Part of a small language model's weights: biases.
Each number is 128 + 32 x the weight over its row's rms, rounded and kept within 0 to 255. Layers, rows and columns count from 0. Numbers have three digits each. The size before them is the row's rms in percent of the matrix's.

# layer 5 MLP down, 192x768, rms 0.0778, rows 170-191, columns 576-639
096:160142068112180104145078112084121094143097146111102058129116158105094138127066095130066144113184116092103139108121104117160188147046165154103069079200138102173145110134125106115145090164167116
099:139085113158139124123163139136144142166166092099090173084093123125126176156091129113167098107115124174108103127124159130142123126147153155069129191072133072165223136135105143136091171154118102
099:184105044102155140142070089109087120081136140086143098108148084151103077173109157082175083166124099076171140150125167165123172154146129140139152128110131144139196117143121144087158121165099191
100:094112156170145101109104174139127091134109187131170178180164144078090164108075153136140139132150200155122148145151105171153135113111140138115159088090129141068156108100153121162137135154062113
098:111207096134134170095145104128139153131106131075136179142091115129137107109164142097119084144068065113173094131159142145142110116092131130112185158130105123132130131117097096105160157121092149
097:159130123127154052104096103133134091061081097093096129067125107163147133032141126128090085118131127141082084121129114091076217067165140122080102138144130115072135135138095169098148156089158108
125:099132083147212124116125125123174089162140104140117085141148097104125184102119136113092143131164111173121112094123123084093160138160108125105179112134144135113093151094168105116194139125094111
099:136175127092154102055121133123144183143111136129136139111108079180109108152127145183100121171100095134122130113072102136141175129077129086115128151116120119126117089096165104093094083078204145
097:140195160133172078096105135071091139200111114161121117134100143117156125098078057125162111108168142073065148057111172128130189173152158146169123124152103062148114191161101170154137093141152115
103:125141174113183154160153155115119155165140217110073123091134155109115138103132142102171123145123094079139119058101149115163157140159188174135142129132146156110137132126158110110133159130104196
099:127178092144229156114130143135103075132122142146119126153116174131124099097090131151139053134129053082111146155082106155143093121185129129149151111143146105164105135178122105205133121136160119
098:132123087116132177158149116124122148119102110145056091116135137121111168159096117125079144114173118097105109112095116132136109082107089148088159091140145150123130090214130104150135115178092118
096:087165130127075089157084110190134114103143145110197125148138181162106113149146176131151108131134110102100128138163135130166198127140136107087128102132059135159131143070110109118157119134133165
099:105166097069093122129162159135096156113131119160154118115092165148170108164142157161109098134144109114109121135100096129118174136119186078146170114107134130087112130160085137124113118123138168
100:116139155102114120086125117065123089141093161157135171100125134138078101120105112105156139119124090131108116157083166105145128148083113138146197081133109161103095116105124131182200078135101095
103:113130120163155097150131217136131057143142109167161111107113155101100115154188178099106141159179164129093149142167183159107099147174135116139127083090096098160146150160033116109177157110110108
095:131103110132059135188120147073129081115128109127131243083138112088160136122127179106240137115152119183110132134133147134134139179166191141128143134119076096141169113105101157124205179129184111
102:094133107124169116106101146086142127158137137117140109151126114136106135109108090162144137094101092095158136165169097094124082166156120181075143128105105119082100141139132161145064101149105142
098:186090155113128095127126146135166131124178159156135179068196122100165090115152159164075177113161135166058130129136149102110142099127107091126105100147144145109124138148109124196144124125134174
097:064152099094125100113097097142098105108074128083111160133121121144125109146109151149140138152141161038129090168149073176148072078136171146124147154072109198080137117160129151087137107115153101
090:173128142139087121072158125172167133118109061124115100148133117208114167096104148162160097150106139170073064133103134138163163169126104114120096184175124101036049118142147114143050108141104145
102:143131119144164149105117152123108139170147127145160131136116159148086097171127115120119142082087095097131130138189132117089195108139167175138109103164122145170096156114135128121137143107078146